From a checkpoint of a small transformer trained on Wikipedia.
Size: width 192, MLP 768 squared ReLU.
Architecture: normalized queries and keys, capped logits.
Each number is 128 + 32 x the weight over the matrix's rms, rounded and kept within 0 to 255. Layers, rows and columns count from 0. Numbers have three digits each.

# down: layer 8 MLP down (transposed), 768x192, rms 0.145, rows 197-265, columns 96-191
# up: layer 8 MLP up, 768x192, rms 0.152, rows 198-266, columns 96-191
down197:127127130124143131121131123127124124134124124132119131127126132147121101128141113134123116117133126140135117106131121124123131140131116116130122134131141124126136127136137123122131117135134117111142123124115133134129131117118127126113131118130135128149126115129114128119120135119128143142
up198:109141149119165077134151107187123142179073085139124155194069100193144127171061090109127106156130147092157174040119098108093124094104113195088159145114038162094050101124113085081151098144183110079105119164077112098149085147166125198151102126123089137147146103087084162151127134138095215099
down198:196146158091138142104091193151197161154114105111158168140170160148110132137070161110109091128071151088136143069114126128086100124144106144150161120177153164119122138154120170145170130103112095098129143116099163107116202185142090137070145096040089064106098103156135109136047082090118148088
up199:123158115160146087159160134066133160166110150097146131137119084120074144170126173059170157132126181118134144103183092118150223093078105120119122096060097111112114072157142082120166094149143145105115102179117154136161143067113126138105097102113107125122112104128084106171106116079109154128
down199:139117097084150181150138075132090113145100168116090098154105130153081125157097156134168167144150113144156114113102146086151115127154126107105092110101094108122148154147155145137080130101158163135161159145120074147109157109132207120164092155152126186166110122145176122103118129120196132147
up200:111129206155101104160078116105146190109149128133119072103158174127125094185192150119136162066171176114131091114126072136103208132142123135184112091109140169092163125145127102142118097122131131138139111200158148101110165090151101151080121111171162076122153157154079162133138145132051115088
down200:130155131131055074128126134098179120128112186134145117088149121098148170132138165127128189113104160123121103103147093144046109102124139154127159144071137112127054103150190061199177086187122133112147169127134113117094150125070169143100146134122145109192131164127116125156092103126141118086
up201:118249088227184155129095137137134140163079061101120066136150134150064145105143064082139161089113129222078130132107095146084107118127092136058215173146083094128155137161112164101193071085108133124148117109104128088130082133132102194139129109168125116204129190116124148112165154082150144137
down201:092090175169147086143152130150156123075122189122133124177118077158117173062164074195132158095144120133151113087060137165148107151158109120103150187148113113190106144105163156107172131124113076161134146095127079158109157243118083169161100126103170126100136166172171076143095122147124126136
up202:108166118117150178120132211124142084116150136117102118162109148166174122124159188099118136083133086119127133130227112151142138063112041053102134156137110103118103111091105041121171099033145180115112154155163129136174095157132147184118153138133206108067129191041113179111128165103027186158
down202:108121124104171092102137153141106070069145097099141120086120123101091105153130093143117171178172081133085091202141135110109153207204067146101083162136191105171078100092115119117126069167094148183177138160110114095146153122122179131052073107173059143121179125095089144215144159111059126080
up203:109124162135130107126103172104147111118110182123123080148120119115092171111120157130088143137090128145141134082151106076140124145142086136182116113154055152139121138116110137135129135119133189089106116176134115157077181120103137169127107168122143139158121123127109166132085148081101164134
down203:146072122123081153136142108134123137160184121158057149139132152137119104160143054117165114126158166120121142133109144152178168138108115089110103125085147149108124131094018117131144130114117093125148138154129182088152144121137150139113150138126117185126136168125149106122143088102137140119
up204:124215127112126128118131165114081096141105134124152169123170119118073109104121174118150138098160121135148088106150127160137216199165132106148124136068114100143174157131171129147151118158166080087178142147104191106151143142106171111151131105110105130103119156076167134169153159168128125083
down204:101123085154166110135144137175111187107130107149121106097128087109110116044134124139059107151165125168134096138152146144071100138167111115144112113104084112121141128130127124136140161164080121083038182139124145152140151125154083077133134133147085131123110120117148109086111049155181172151
up205:126141133105124113127102098153131111130171130158117115132179120153144115121159164147109112137104124134069156091136098160089100087126080119099134119164102078117137109160141123120121152142152122136147153139136137110083123139162100151093138119134142093143114187159092096112136167114157111163
down205:144083141150116174114205131112141109132154114132175122117152142135104210190111157102118122149107103122193123103138109103126115096138121117130109155123111144132137158173175101116115092163134141054201092195135131102130130096142117107135051152152082122121118090158139133098134134143153132101
up206:127140114079114078117158230145134164165100146081187080130141096207112173142131108079140088113176077147119139130147151178099115091171171129127106162111139105081135168194120175111135079134162106205096061119119096121127136128164170112086055117164094160118145156099050187119113162128114177157
down206:071138125135076053118148147123132106152154032127231099167143118072149145112168118094146120142152102114134166149156167156155088143086157106210140125143123126124112141075137136111106030170115125174112083104105179117151143104106189138141140085180132127220134124146150099147105131126118124129
up207:119138132122115182084152179145110089145148193122135088108151173142141146136100177100150145065119114169104124133134111146118164104107089092095148084113161111130108127109158086150149120131161131113058127138148126132076145125208120110154127110127078135147147070088140197202143142131134163145
down207:164133159101134122152145114142073182128154134116079179119160148070131101186120088116131128154125102150171158101127109107147137079136109129124134173167160142143103167161139114138141108093165113143189137161095134096134085153138130138141101168157127132142162125098104095134086123130162202105
up208:156084100135100144156119168111108164122132165075133077126065152127161125103140173094165168111096123166160097062172136136109141122127034165147151141109150176115143124106131166169153109088082091087182097106116132143056144088154166194084089126126181023039074147141149158111082142107147182168
down208:169096140075054145102055088109170137114151152061151143137087054081114055134187136114103059188120218169159102159158129151099153135134084140148124121104088144147109136141086171126093235106078164181145093072087103072134110076177094159086136127089143114085102154179154124182100078114156177157
up209:128160146134107158135156134125113156120123146055068170214150107172180137134135157126117165119142078118101089132140097137109158157101118142213198138134069094123077065155143106108180108126122122109079149139126124111094196135185222125151080097145139119119122151132078136204124160156133083095
down209:121112110072126197104154112168096124095057200171087143195101221070145211082119127089102063122158160114099100117175171148078152093166083123136112143157069085165159122152155100112139161156119116150103096151108137176105118155184117135087126109179148170106150136140143066169093130075159139099
up210:118140110133122148105101117153142106147140099157147175151130136129101075111108182082111149077138135112153065114130123111135143133102107108128120105096130154094108115092115121164162125149081140160123107105087178105118147131100157133086165122165150117103141088112076187142116145106155104067
down210:121100113125156150120149166126133165108123116099083068159110150132132164057151097119104114103128141174152155151171143098148070136118089126121102100120071166120095156090139140163148128103123109145188132115111132129167125145122127186137091140107102129171104129173133118108111126171124148172
up211:111074103152086149065137122135132104134130096162096193132124155144120156161164115067116152103183081097057093176148104172164179150070158145141173112109065129097096111108116116102150148125133143110125136105124112139125187125173155122120122135124126091147095081092133152161106120121040192140
down211:100167078101194075143121117083112140121129141150102111103166102155130149113066101115137057121133120138128083104068148108089091157116123126126127134137129196120078161137144098165135126173137061123131077152100146136106101177119085118151148099161111132146147138069180133109149156158145069106
up212:153150189095131091184129215177130121113122160141114070111166170137097210153117150107105159137134103124164113145147122144118102159064130126137165119130111130154165067198166175135154108152135104078107073118182101128144172080105137117132083121123156093075071162043079081144187135110074163173
down212:121140106198089119081128108164151140066103107104179167105102182062115092130098137123123193082123129154097049138168113131133102133143087127146135076138103119151108108141096148113163106217204112081164138114143187087148100150138169105119103225137133078088085172127099171123107158156123115120
up213:088120122114069111118164195117040097150135130143150172128093145148092111096096146169147145108181113123102160138126135126151123093129099110155176109102165113162158108174130083136126134122128122162107084094031144132138142079145113156123182111111152070151153143150121177163097152128126107119
down213:143134155134164105142137104136171125141160172145119144121133098106107096094149091091093116123145116141155150127149105118073092111135155132131120165123094097107155128139078131159138107118129179126165109143196111132120165140126123165110110161137122093153117137092145144149197113176126125142
up214:203097151125148098053158156087140152117102140149103157155128129176101087137073135156156186185117142147088094150128124159129143135146109153129197129090153136088128096197113067128134153113132081069113074092081201142130155127083137118156133149192134074096181099083079203093105151089157185155
down214:125170152108155113122099154118140128156094109131011148111140132091133057135176074133115196127178122094085101188110128153124175152106076085176172152142059100130100121147081100110111111094186103119150183098096157170123150146151119149067090075166167116189066155079110118141124087205167139146
up215:044131169070133095145134101080091118218121082107099103121103129128103152117147104139102170128168096127137150149184050095135177105147148127126208143113133116116193073120136093145116104069161098087138139089081174142184146075121101125160134094187174115061159171091117132137114166121094160090
down215:126118118102099093101098109164167152201155141145163152123159097113151155129108120145171144137115100127111183192137095054147131124136143073157105124188150156199166083143197106122138112118139104103100090121175183095152132130079128165185097153141082139111128189099172170113119122110120064118
up216:112154127180104182126153148112091123118112127143120098175138177136170135222128167139131156105175105145130158121171108132135141144159099101166149068138150113045175093157128129116122120157050127136120098158124129106100149080087154152139138156152149102121153154082182162153070122122116118147
down216:182141172152235156167118103141081116132083145133164144114092161107093140118140128100134100126097121082119081190148114111138153106182120098125129088110083153114166044035129176151116155097129059085127131095148145199096137092117154144100132135121140131135188173121133150175171163141099104162
up217:127141134112115129140112127130111130123123128121136141155133120148134136133117124124134136120141120138137121118157117138123155140125128123111139129119130125127133117137150117130150140133141134143137134123121141118131142120155122123128151116131135116119127112122125136152134134117133123119
down217:119137142130125122129136131113131118131121141133124117128133119115116132136144129142123144151126126126137118130119142127127121102135129119128116131115121127140130136137126127115119129120132131128126123132158146131126124121137128140139142117119120128126128110126137139127125135132100138129
up218:144167134128152104118155151121178184121122105123115062154225143145151119085190157152111098130157120167086143160105099115117196131116099110159100146064115128084158107136121127084149111129086113053167132150160134129119114124180106114092190047105215078100158128068126107100188172144125125131
down218:134119131122166175090204095148090100197155129076169181132092166174150157130171145153137138151170089124116087175132164081140145121162122096099132113207158189108104135118124092053098153120164074104157133149147153115116105120175142136149142121159102084049101079169109126129084092155133155147
up219:140070087145122111151103142156118080220112125084062132132126154131119063132183183109082138148146056089147112146183034131111108148099135127158200185091120158099155130152179119115156091144097104144149080096159093111169110102127167135140123104173135130121108097148128126221117120119122117152
down219:088074114095137052072144110127121113109156111095088070151076088153105123163120178119144103155168146120109193133074117151101100183192134156140127102147152133059168089126112030066079137127128110190134094135165141098141109107102142056130023166155123207090094124108136157059101146118168175119
up220:139201157165142100162137194175094080137150131110157180159091090144138197048165150079124069086165140105062156083080145072125146158077094068106116168153125129114146172091170116122171090187162075157135101192136126108157162131139168149138077116147179084153136073075089171112106169096132124127
down220:098098133190141142149096142149148124078073125123134087111093088047163171061136107104155143097170121167139160107164156137108126101123189115115096109104194105201205135195169095094142169209132125130174146133163156117066150182080137171125056055121134162141172139134144126117139108111155157078
up221:132144089160093170149162137036138085150102135085147113085150101139183087207159120144103148068150129144173071080209105123072152131121096206123133133155176111129094126125090095095146118053075151141098124125138064152126145142097149104021125151141195106123142190143139172114153181087147168105
down221:133150144144183100116066182118123082094075176089126179130151108086122150178146118151183147155096127145136109123105137103186133171192167120143069078174140067105122121125181108115129096183113134155102141242093136132171111092064106075191182061163125113187115172090101164101069139081142160107
up222:170133091137097240126228143107116115143109150111154089126166093205106111076156120125131159123120153170124130080179094222169188135111109170138134097118094144092167061192123122109119069093034097133143125115098119122059250086144188106084097141178104041157154114068098108112164156141089176142
down222:103099133183159114136135094135104169067189093114113114120079112172145123166116097097164192141175069168109109079145146175085143136117213113082163218101144080062129163150143153108144122104080125111138154133157050178028153059097149178154139117125169179082145136149190160186163134069095091120
up223:120141169120111129119114128168092120159111165138100156158102088155119155127145166124124158115125178145114090067155141129098162097068133117155210162149073082146177124076093133151151113058153127143074124131107114137095141141156151147080094157204100104104181119083092163206059136130154142127
down223:146138215125144139061159149149064190123138132164118120138159123098184157166131100099115128151117133105107116090130145179109087092119127109112181160128093066136103082152090177162142107135145159153115155107133137133090107161092094182150104110139132099142112101064108156151165063122121166099
up224:150143183156152171161164126109096119171095152094115159146116125157113151193080160124170089106110071073114114106141077168081159151100132131150178166116127194121155117129141069145137080122134127077076112181119119116162133144105192139148087178144118121131171118120101096176117120165119184128
down224:155165132104155152133160167140147175152099106091159123164139155087143155124127217118156143077158107114142130146127154124133192096136159165105098137104179144129169160174198121086076145140074124097165101162159132164142189138133131106151088172114144138080079162125147142112165123105140141068
up225:143129146113118173120131105100127182209081097105115167075165135138058112182098145113131143135198098117058106147154074129175135199101106151150199121083070143094122119136203071183131145140140098134204127166054111124078139075125160150119099154103082117111173129146064146186106129112148184179
down225:127129076152095132095107185092159146138159101145162140148020114110127164107135199122131128123208144109106179184106103126105100122176097155133091120147140165135183091142080122187138168147089107098071104114138109151105164106185155134099100100075117155198097167193137179142103122149116134142
up226:218073133157128106152079182176095055146095119128081128165112136190100104099125147126116058095130066061139091077141166105090143190117113070105176048085171168121091090174125101146108029112188117122115149199135105072117188078135099106085047117142148072122173034114158061105145168096139125102
down226:088144126163105096095114159128162134020134111190092145109145106106122083130145131199092105134179172136125106108164119052159145164135117066210093158192219139121093112008083163093064092141094161049078122069108124138144096102157133088153163103107127079112125156108137129106097091139129165161
up227:181225102108117133045157161096108191112079183154100097137118159175090104164059190105074134157091134142164170118184094146152113162167164181101137133068122182177121125121112110135151114135128119189117151179147161148123182126106137099122148143156183067181140147085114144090112134072166104118
down227:114129101124191137115197156124138129104090138154074198074149169072140131130076054029149166137084145204196100099135133127128146116123091106145083149135146127104146107103131147141109138135147115079151150090186133110166102114146151136135118087095129140061129140117099148179111160172106104100
up228:078179093119109070085143158171130054140165119040152170159116142133166093161164194080181184101080092140141046130143124146118156168083128114126107167143143107151135145078161076083184118099130159139133140152196111170144127118173144207170069088166119128115054159112101149207110153154132146112
down228:121074174108126106111159149079203067149100164104138163130160103146220104150068088095153120172158127091078173126177088104141070143105101177099128106149193132110132154115085130131093174116157193155230218173178116085164159065096078113139102059144150179107156146183064112150095113164048135142
up229:111094118120115145154131123093150158138098157147131093188129100122057132115161106114162120093137134088100139183148123106124176169166106126088141161146143154138146153104169122147145172078155157160129052161050121096102152082096140144091148124152198099198085107153071144121096114138119163126
down229:196134102141093142078096113128072126174116117143137064189125174164179167096183144113111134161141128123164164167094123170221131106100130063140132147109151137157206151156021127088076153145176171098140085169157141095153095095126128090098117101108119128108173154157122162119133105141150147121
up230:147138123122110105117165171136157153123131159134146108130142118119113097165026152087132109093119209133135111059179112131107133160152131127169186105052075154147151146189114121139152118123112132103134069176085130125159180172124132208087140126101096108129160084097114139148201155061098140077
down230:127126132106195197129198100156185156058183109074183101146072139088147137144099207174081122145118113157114108149195104111143114132129092122093139103116168149114126124107053137101104141156125116091089102092124119144113109133145147109147140190106156131086136121135140106153100033092192145125
up231:105134103154095175133143150078085114191146173130075100141141110105123148187129177119132133120173132070140114099179099136105168106138112134142165127100108115138165106156144151109148103138171147100138080122194175112118104082152130161154044134127125162099151103114119143115144146123102169160
down231:149133161120137101119090149133117165106138145151091122116181139128144103142117138149150126125108107138088148106119127122125104147114112171104071154155120144114119098107128092174140153097112108124114194124115104118115121107152138156131179082114095079100145175140100124171141103123134102111
up232:110105169142127119131130106129129158135099141111119136109138086138112106090108169127157139081123162105083133150084109140140119179091088106154184115148142160089195106119105133113179160126080158115102115144102120137086120108128090117174142137145089091144141139080127177124154126089120152132
down232:108160115126139105125133118159120117127097136127123166102166115150120140123140125127113148126096127122102141117108095147128158135094147141131127099115130110141103113123126133138115136158128149155138155130116114112137130135119112143099100119104089128106122139103095124154133159152122106119
up233:128146134119079137125137134137117116126126123113118133115126135141117134124124134131132148121156143127116105125133112130121137104123109145124141124130122127116132127143145120124155126121126131133130120121132129124118139131134123125125111118127127103117125117131131130150145142106112133131
down233:117147120138122130126114135128144113140140115116116119142125130112115117110113135140128110127140123134138140112154118126119129110136114115132120111133126147134124124118123120118136123124116132126139134143148137123126129136137134115129131110128115136133143135140159128128145128131129135142
up234:128148105111087173172159108098061141188120052101119087118099128156111101163110134134098105049101082102099112071124094101165166188077092149125122135122195160142116156083121133093124139119158241108133102120168160106141133159160173157086113130125117124112112173122108145188139144156177128085
down234:141146172102106106148146128129089096149089088085099128092142124174112137119084146120135113147140185136090175104094083067130164159117174135112121141129097086089103101159137160118162108119123107113093142112125137159081141146081126181114141162113166185105126158154163141078144097158079090092
up235:136114121091096093171110137114135164176132124093140124085169142162146071081129139092146227129130137144114117175153096112118135120050117127182155173119146131140112068098129086065167108113135093146154111137145132113131164101147119105130090162139113068174148138089093157163105102113123112118
down235:104156151129073145102126135123164062157212142151084140133094093101228083145172174135089172156155145115077147185063161103126074105119125111164138185134190129109136103153098098110150135123153128157132165137175085144144118136117134058154156122151148038124109120174172107139166075096134111125
up236:103140095120144145048117135085145153083137062142116139124157161142125135089145154009095084050127097113109149116130092118148157161120123101153132100094084153111169043102139139100148175116122119143159109133080145141077121071070142137170137113133111116106085126117143108148101121172066145177
down236:176150149112110114155096143090144158111130084128145129099149142195137123149157120129186129104122123093118103106167120127123038052144143166068148106124134136102117142163198132156161114111096107098079202089146177148147122141190151099183089115115131156099110140150172134149117115111163128082
up237:149132154110046081123139154148167024122177104124110142087137109161158194099129218134196121191176162083106173116106081080155192151136140039201154116085152150092127073142154068085153103105162141073127129114156164131192146110190132135090141046154146109154082045127164074136075130155152152090
down237:200126107166094121177176109203112129124169142142153125161130185071117138086104091159111179175109166098180157130103087110187104177138117145178112143133141150037120134088099105139149080242130088151087136065115153142072048051168126166137132112183187126064193148114083152104142084109148064122
up238:126161146136100079164162112060149143137133132130092179139153109147082135156128087109177143107113132138103165115155142109091170164139084153126140210067087161102178108147184126153177143101154170085104133157123181154117170119149170182119162074129137104109141146088104078137142122096085118137
down238:124084126126103156130122184145146118130123138137071137112089126080147132144160096103164158119091092111159150148103062094082141149080101124138111175190112103165090136126126123058153157091153145079154151116165089201126162060180136129088190121097149147142096180133139166149143123183093165162
up239:112158147125086190134147143119100116097089141059150156142164098176137175172090061057169160149198140087170140118150122167098142079158118174127189118141044196149128110134133126127190158156124051089089097110097157152006249177133174132116141105117106105098163101113132216113123178197161116152
down239:117122169065078157205187119063170127201161180228114120159165064251136125107139195140104168091160057121084111161088119106121138133183149134171148086147124081136164178131141124129117119174159117175123162183133064133131162156131146127202104182076198118126134093061131083130151145185161112077
up240:097144091126127162153066150132198091192170127113085097126108156124072093165179171131101121189109124130148003107156164134183129141124077148087125090126158115110089116184153116113181072141182104139123144108157152048069077081090190112132067118205137125108186165130117127157165162151180150177
down240:131143092159092114182147051102173089135147158141093084149143140141075103091107058121094131081053162129097130215121150107064115128156087107088105131179132129153172111120233124084125068136138063152079134095145142124175155122141156073129107104111129124082164129094132062151140138133150201154
up241:095151129134133093152134185132118102156086101079131079104131148145139134113127141172130142053134155087123143167123072158128131162143126150096158109065084133149133134096129113143158143150182135091131191097078150135088181097106103192164158113098139116127063142153167122211112134123113060155
down241:157099152098173129158154108132129151111141096151141154180145132121182145109092116144133084163132121129162143173093087132062112097160184082104172169175115151122094181105178083137119125109150097097117165176100109168075123144116166138154161143094115104185124157076129154117151124108164169127
up242:114120101144180064134126135092153143136119119116142193055203154144106179143144096079147115105181119135044174081134104146132185153155151111153118137107083160091116110127153118152162132174183131156134097107162229091117140128169109151141130061075087091093161193106143092129164129122163078103
down242:115146138204102103114174094140119136113151075153158119096103120104128107162098165171145100163139137106132057154144097078133159173142130129118129192145134080073156104152112140117099129146128157153098194063152088159122118120166123120229130157169096136159122143124129170103131167152078171117
up243:158121130136059134151069151154123150187138102163108203139097124152070152119137147126214113096127127102094090126191101180147170122130149080192116153135117162138086118154116077138190125105120173195177138124191130092120184127122146157079102113115078114148096067074123095128165170156049132077
down243:140121147117148117189109178147169176130155188126134125171158119126125175127144147167152126075063119130159124067133089120125091104145051126080099126148140217139112127120173104150130136107112095137149147150129132144145086167034129205102119091046086121165134105161100069094098148163112108084
up244:170107150115116096155138138117133177140154130159100150130155166129067102110134150133099158170153097178062098095114115125165123158187106128135172158138059189096126078112186107181117145062135125083097164144093110120107134099134139159130169140104094106169163087115161117171111145094104131123
down244:116104112177107149120182097132129161146080100138129112095090144109115165114148082174132141116126143088150110122122093130109097095163119107092176180164111164094126153128104145094096155149094133113147129110072095137153145087130078149146100124126169153148129114160134082114128085131183102065
up245:094178082140144103081136149097209126108089167052095091124149102190136119156136213101111136121109134122124144087204094121168190149105078115152093108105145126094158134165132070080149119176139168071221137127156138161105091128129089147111143118171133084150114158103098120218184130095120197104
down245:164093131146174202113130117165094134138109078102163166107093180087098145135106087181086095074170162124160085189095152096104100141078154119059082103183148131127151075127161135086157122161054136162061139138160219136089129136096133081165079102087068146128121167122156096142149136126084140098
up246:160092127131148121108153179077072128092119089076106156090175164179104091140107144092071179102165121173090033126164118093117184164163072176090216150125135193103135094130144119104137119152123086118166028144174079155094129091129127107076096120190163095158102064066112069117157152079113140150
down246:085131102126221129154058133087110141149137141233091165139129093127145115139140218135111164182115153099081181085116111121134082051059163124148102048130162099123076100201130194131184108171097116144096110140152185161132125163186155137176159118106132171140096102148138117092174140114108143132
up247:078149112166121117132115134128139091138124161142155121125126153123162139175094120131133160119169129141123126116125120120164126144143159129139162144172153138113106120129100056181210133171057130139159134175129132121120110145138116119135123117114135132081142158120194209150150130121110141060
down247:138112129125077165151122167149115139113186128085090104151077121122119179073161138151109166125149127155088137140093151129118094172176118172126095149113088113188161173141099191139100109144161151114104126100163142152092148170141133149112106085159068119152155104129124087141123115134111122127
up248:142168164102162139125154184140127117150130164098123118091099119132134126105107216104069077080150148093168160129140149141116144168146111157092112136091063153212122088160120138127160170097178111110104112100084141097121148145120101144170137140097138104099159129099172122133161162187076120099
down248:196160135125153119149156121109146126069120104087067131104149117118097132178171091201120112180205102158090113076180137133165122121172148111068079135188188164128132174084070073081110136112108118099206145187121093079097106117120112079077103157153130102136133073081108149150105120111160144137
up249:109126149074037109093087184118136138136123097102157120135155172112106147114154131128100089115109120114158079114164086131163191111120118105072170123102128114127177069132152105126147139153096130122126166111122176181153129150067100174101157120124106127159114141101136059113164132088133189147
down249:197175173128161067128118178178142150112132140172205156053111056105182128134091122110117136085086125113111130090122142106175068141125145205143133125135156137170127099168161132085108182102104098168175129154088152134126146169127092152114173168135095065145102179095105153166130131157138144107
up250:073151121107130098140113110111082038120072127144120136123082050176060153066115106092106042135103114066139107050111114143100167135069174052122179120107091108092182095090146151182157110129138103103223140142112135062120098087149176199097142101067121102146107112136120068195158127128163130096
down250:135117143157158164125147100130129124145085117106101164172066133139119134073155085210130089096204077127122141136123076112191085187138164116073075121113129188138148105173131080103134144079120132163095130154105126073151111096124105139146097151093119068163114116152115150131182078164085131100
up251:117203086077072134086156173108084140172172161080137117124169154147134124169123184072112124091179120127067114158151144196141151092162091097062168167145150099134123146087121093039211047069169142100113050092083150066116174106120146102134061105169131151140135130087188189101119125115124131173
down251:119143161124130079062076182129134098201170170140107117117097140143149098120132085115160151111140099210122102089136144142131151179152118127096055097098131114107051101117126089145195088161082150189185048123103146182090114064104127110097082186136047094134131066138189180079126159211075129142
up252:149096113143142122121138162121176110196122128092140135153109137157124117029093145187128132131174189175133100137109167119144116150146136178073089139111101112115143137180092087169090064091162118150114133151159117114069096088169156061131097106131153151150097172128120107169110141152181179153
down252:136147040101113081158140137110105188158088152170148169155111127138044120150166120129112071179131124142153090134134119188133152109152102106124158138146137174128073167129210135180174044159129219120112123134123116155125119106200172168114073142105169182164131121088170156122099065109152173133
up253:160138110099140096126116150097129155143176116095083120139153132118149101131083108105155132171127103094139095087146125115073189130088085106171142102142155117049159106152089114097117125108140205084099056146125124090147150110135115183080107106092159096155158110088080143128086115169132156096
down253:094150199118148120153114079097129096151102139137136155146107104098158178113099133111119131098110122103118152122164160110134076119148052113091111141104150152124106138109027104129136138167140113118134098069109120164123134187174148111119154132079107171178123107183144131083100063138086085172
up254:168099142148133111187123156100156146162132134126100138122090153164074124179156153124096188159131126077140131150174131121135163079180137193077159124113139127121176069140171136142183146113096122129129166173130170132143085138094111156094136134143120124101125177104077153107146121087096181119
down254:123128118143115173116165148119113127143109177190166191127129124118081131177141144155154113205144171089140148162127136037153105116152146151174133144135143156174056098117122110095186080102116140132133146164129100125161115135073070185091135202210150167116152135105120130151123059153171129138
up255:122147137170180130159128160107113164137121068118104203128096088171085101169103091129112149118129102155157088204200059132082163115094109143146144098115135116093142044158125160122180204134107152112186152128124180049129118136147095208071179179155126101121091135110095122159157102054079170095
down255:074165137046069180097099093191101040106181132217138193085145159137165044119116094130053124155166101158112090146157093117141074105110119056179162091145182122059088115156069123105081176100110188142121115127147108164210114057190128112146108081078122092073162128141112118163150145151118154136
up256:107167163091125130168194139145113056184168159092087217140137122127171129162154111091164135135116068145083080123131104123152180060067129170122176217111097147077134096127142086121145103169120126052076028140095116160115152135129089163120146090102097111046122064076152096119130170158150203082
down256:153119118144087106132124124038123113084126085203093132136102129112188099118093151105156146121115118110116182130126150119089140203099134180107083114096109142122101131093187102110134172131197129114127082088156138206046111179126152170078123134059125173158167142098084193112144172138105083098
up257:094143131115110138125090205135098122121075220147113115112125137072120169169128099140136180138121093129153134079207122145114135119153144186126103094175043084148053183118108127150161165141146088110106102107110146115101167151171156089079149107155163080126186159033111213146142147131088122111
down257:155148152105117062105025180103108103108142092111168181158140153133095147133141091123126141128112102112135061137151120195058226178155139101102107167153103044113114109102049102157071100154155172094168107176160161058145155135071085195126085171165116163105111050184159094122127181105164117130
up258:173125125148118153138126145102114118138094146136120150102138113153144084141146120086099126147175158131088149089104102204116144111132153089136136144091101175143196060120167128148154153147144135139104164125158209019145117075168150119191119149124157139145167133069121137067178145122133149165
down258:104184134132180147148162137107089138116117127149121098129105124162102118164137131116075111208167160141139070123159090149074194147120094095124095078112110101119135082177110150133109082151139170108104137110123076124041158130148138121117153142151098118156131152181086165083130133101141103141
up259:141137108070139128058104194169077109163171118089065181148080144171150175129069157095142110112169141150137145052154103151117171102121125131110163144156171180161205160198125138108201090107062131137061155140055118156103162172129111177137160057146151122155135125086153125133183149183115065095
down259:119167111091098061128114137150088078187106083167127140145147115072109142074097114096090135159168143148123100157099162077133199129043116090139167080191129083188139130093072128108072122098097159128096147139098111157131173070185141070091104138160133091122128142130130115060064113162133063119
up260:131128143136111119127135148110128127148133125114134130124128140160104131133107139128142147112132134125118127103149112140115159121127131144138140129114123121132130113151134096137128131115133140133134134135112136125112126129138122127140107111138143099123128121119133125148156139112120124129
down260:134121137129131125125121124124149116149147119121134153118133119102126116090125113125133122122138139132121133117139142137098125135132119130120128118146118151121131112147126127097134124123114114130110118125115128111114121120122117115125139113144134119134132119130127134124134132102116134134
up261:098178124165157152124157119161127130130107155157139157134092099159140116141093145096122153112164148144166141166178132079096122162132121117144098151116120106095114110129161065144152123171158147081113132174095104116113139075161109120149110116143131129116149093143135137174081095119110133135
down261:157094149127096156121126112128146095150143117080138129122173119096134156136149114145114132120150116143133132098092130140171145121134149102154131130118175124177168125142076186125105091128100128182135139105141153107148105178123140128116130172141121086100108120109103112086174142119116129106
up262:115123136107135131110083205174083151115104123112116162081169140094088174150122129089188143173187069172126165141181132172118095122103128173043090159201059111180123123139143087164174079124138133133116155176081166074064121174102105103130177148113126039092089156061187158126147166068107139139
down262:034143083106128168073101192160081109102090125121128110180111081132161072145136101191110171147164121054036178078109126195151178141090118086096101114105185086181073185072094144117120108147134109148126182175109089151107114132166048112130121115150169116081097104178103165141135148154120122123
up263:175123125168131139072125147079108107206197135099142171104095113137114087082117206092159102101144165078119112134101141153058154141102070128169205160132143074072204092138123053089136085090108107107061108092148137112101141069132184152083093158191092143126129116079131150116160157111120118171
down263:160116083107153072132152222144099093139134119055129148146088125080170093098133153100133142148194119171137137106156136115122103139109090096108165123077161078154124061150078122161109088116150136134107134092155120137076197123150113107144182156103085107082119172123088151153095106112160184147
up264:173148147099081092095106165126102093156126088152144161200127065120121131073126147149135137116178092181137089103180097151062107132061068083123137136132118105081046145163111100108140180122187172133215060164086110128087097169123124066158180099160122094100091110119168144121082129168072141150
down264:120095137133152157087131117085170089114068166176127137143213146084147159080119098185082158134071109113138134160175078128071059137139148121067123108114134128145128121151209058207115076139191117129091097120201148127094144167104113195138137147103166132151168099121128149138156077162089159122
up265:135137054152133159137152151138084141154129162140142117147149162161098175109096163134157094151161106176129156125141130094090166207152112144156172146079120125177170141148143125141125064177229142098115101183129142151095127054105120204125068096184144063128139124126119116099170182103101127177
down265:132105076186199156143183105155109131143113156174113156097128151125157097114085132156221143121168126159171144160120121113100113135134124131194128141116108162179085143101122108199155120119139179079087109148165136084098165152122116146076068134161112129099144106111132100122087086135145091107
up266:107125128129116148094117153095099094142091137089147134183136128092151103153097158154154172139149111104135124133103110091077140123094188110185141099152115134115128086095153142143147161126134133128144142148125152136169144181122133144161115136126131124044136163083080173125163181107141143080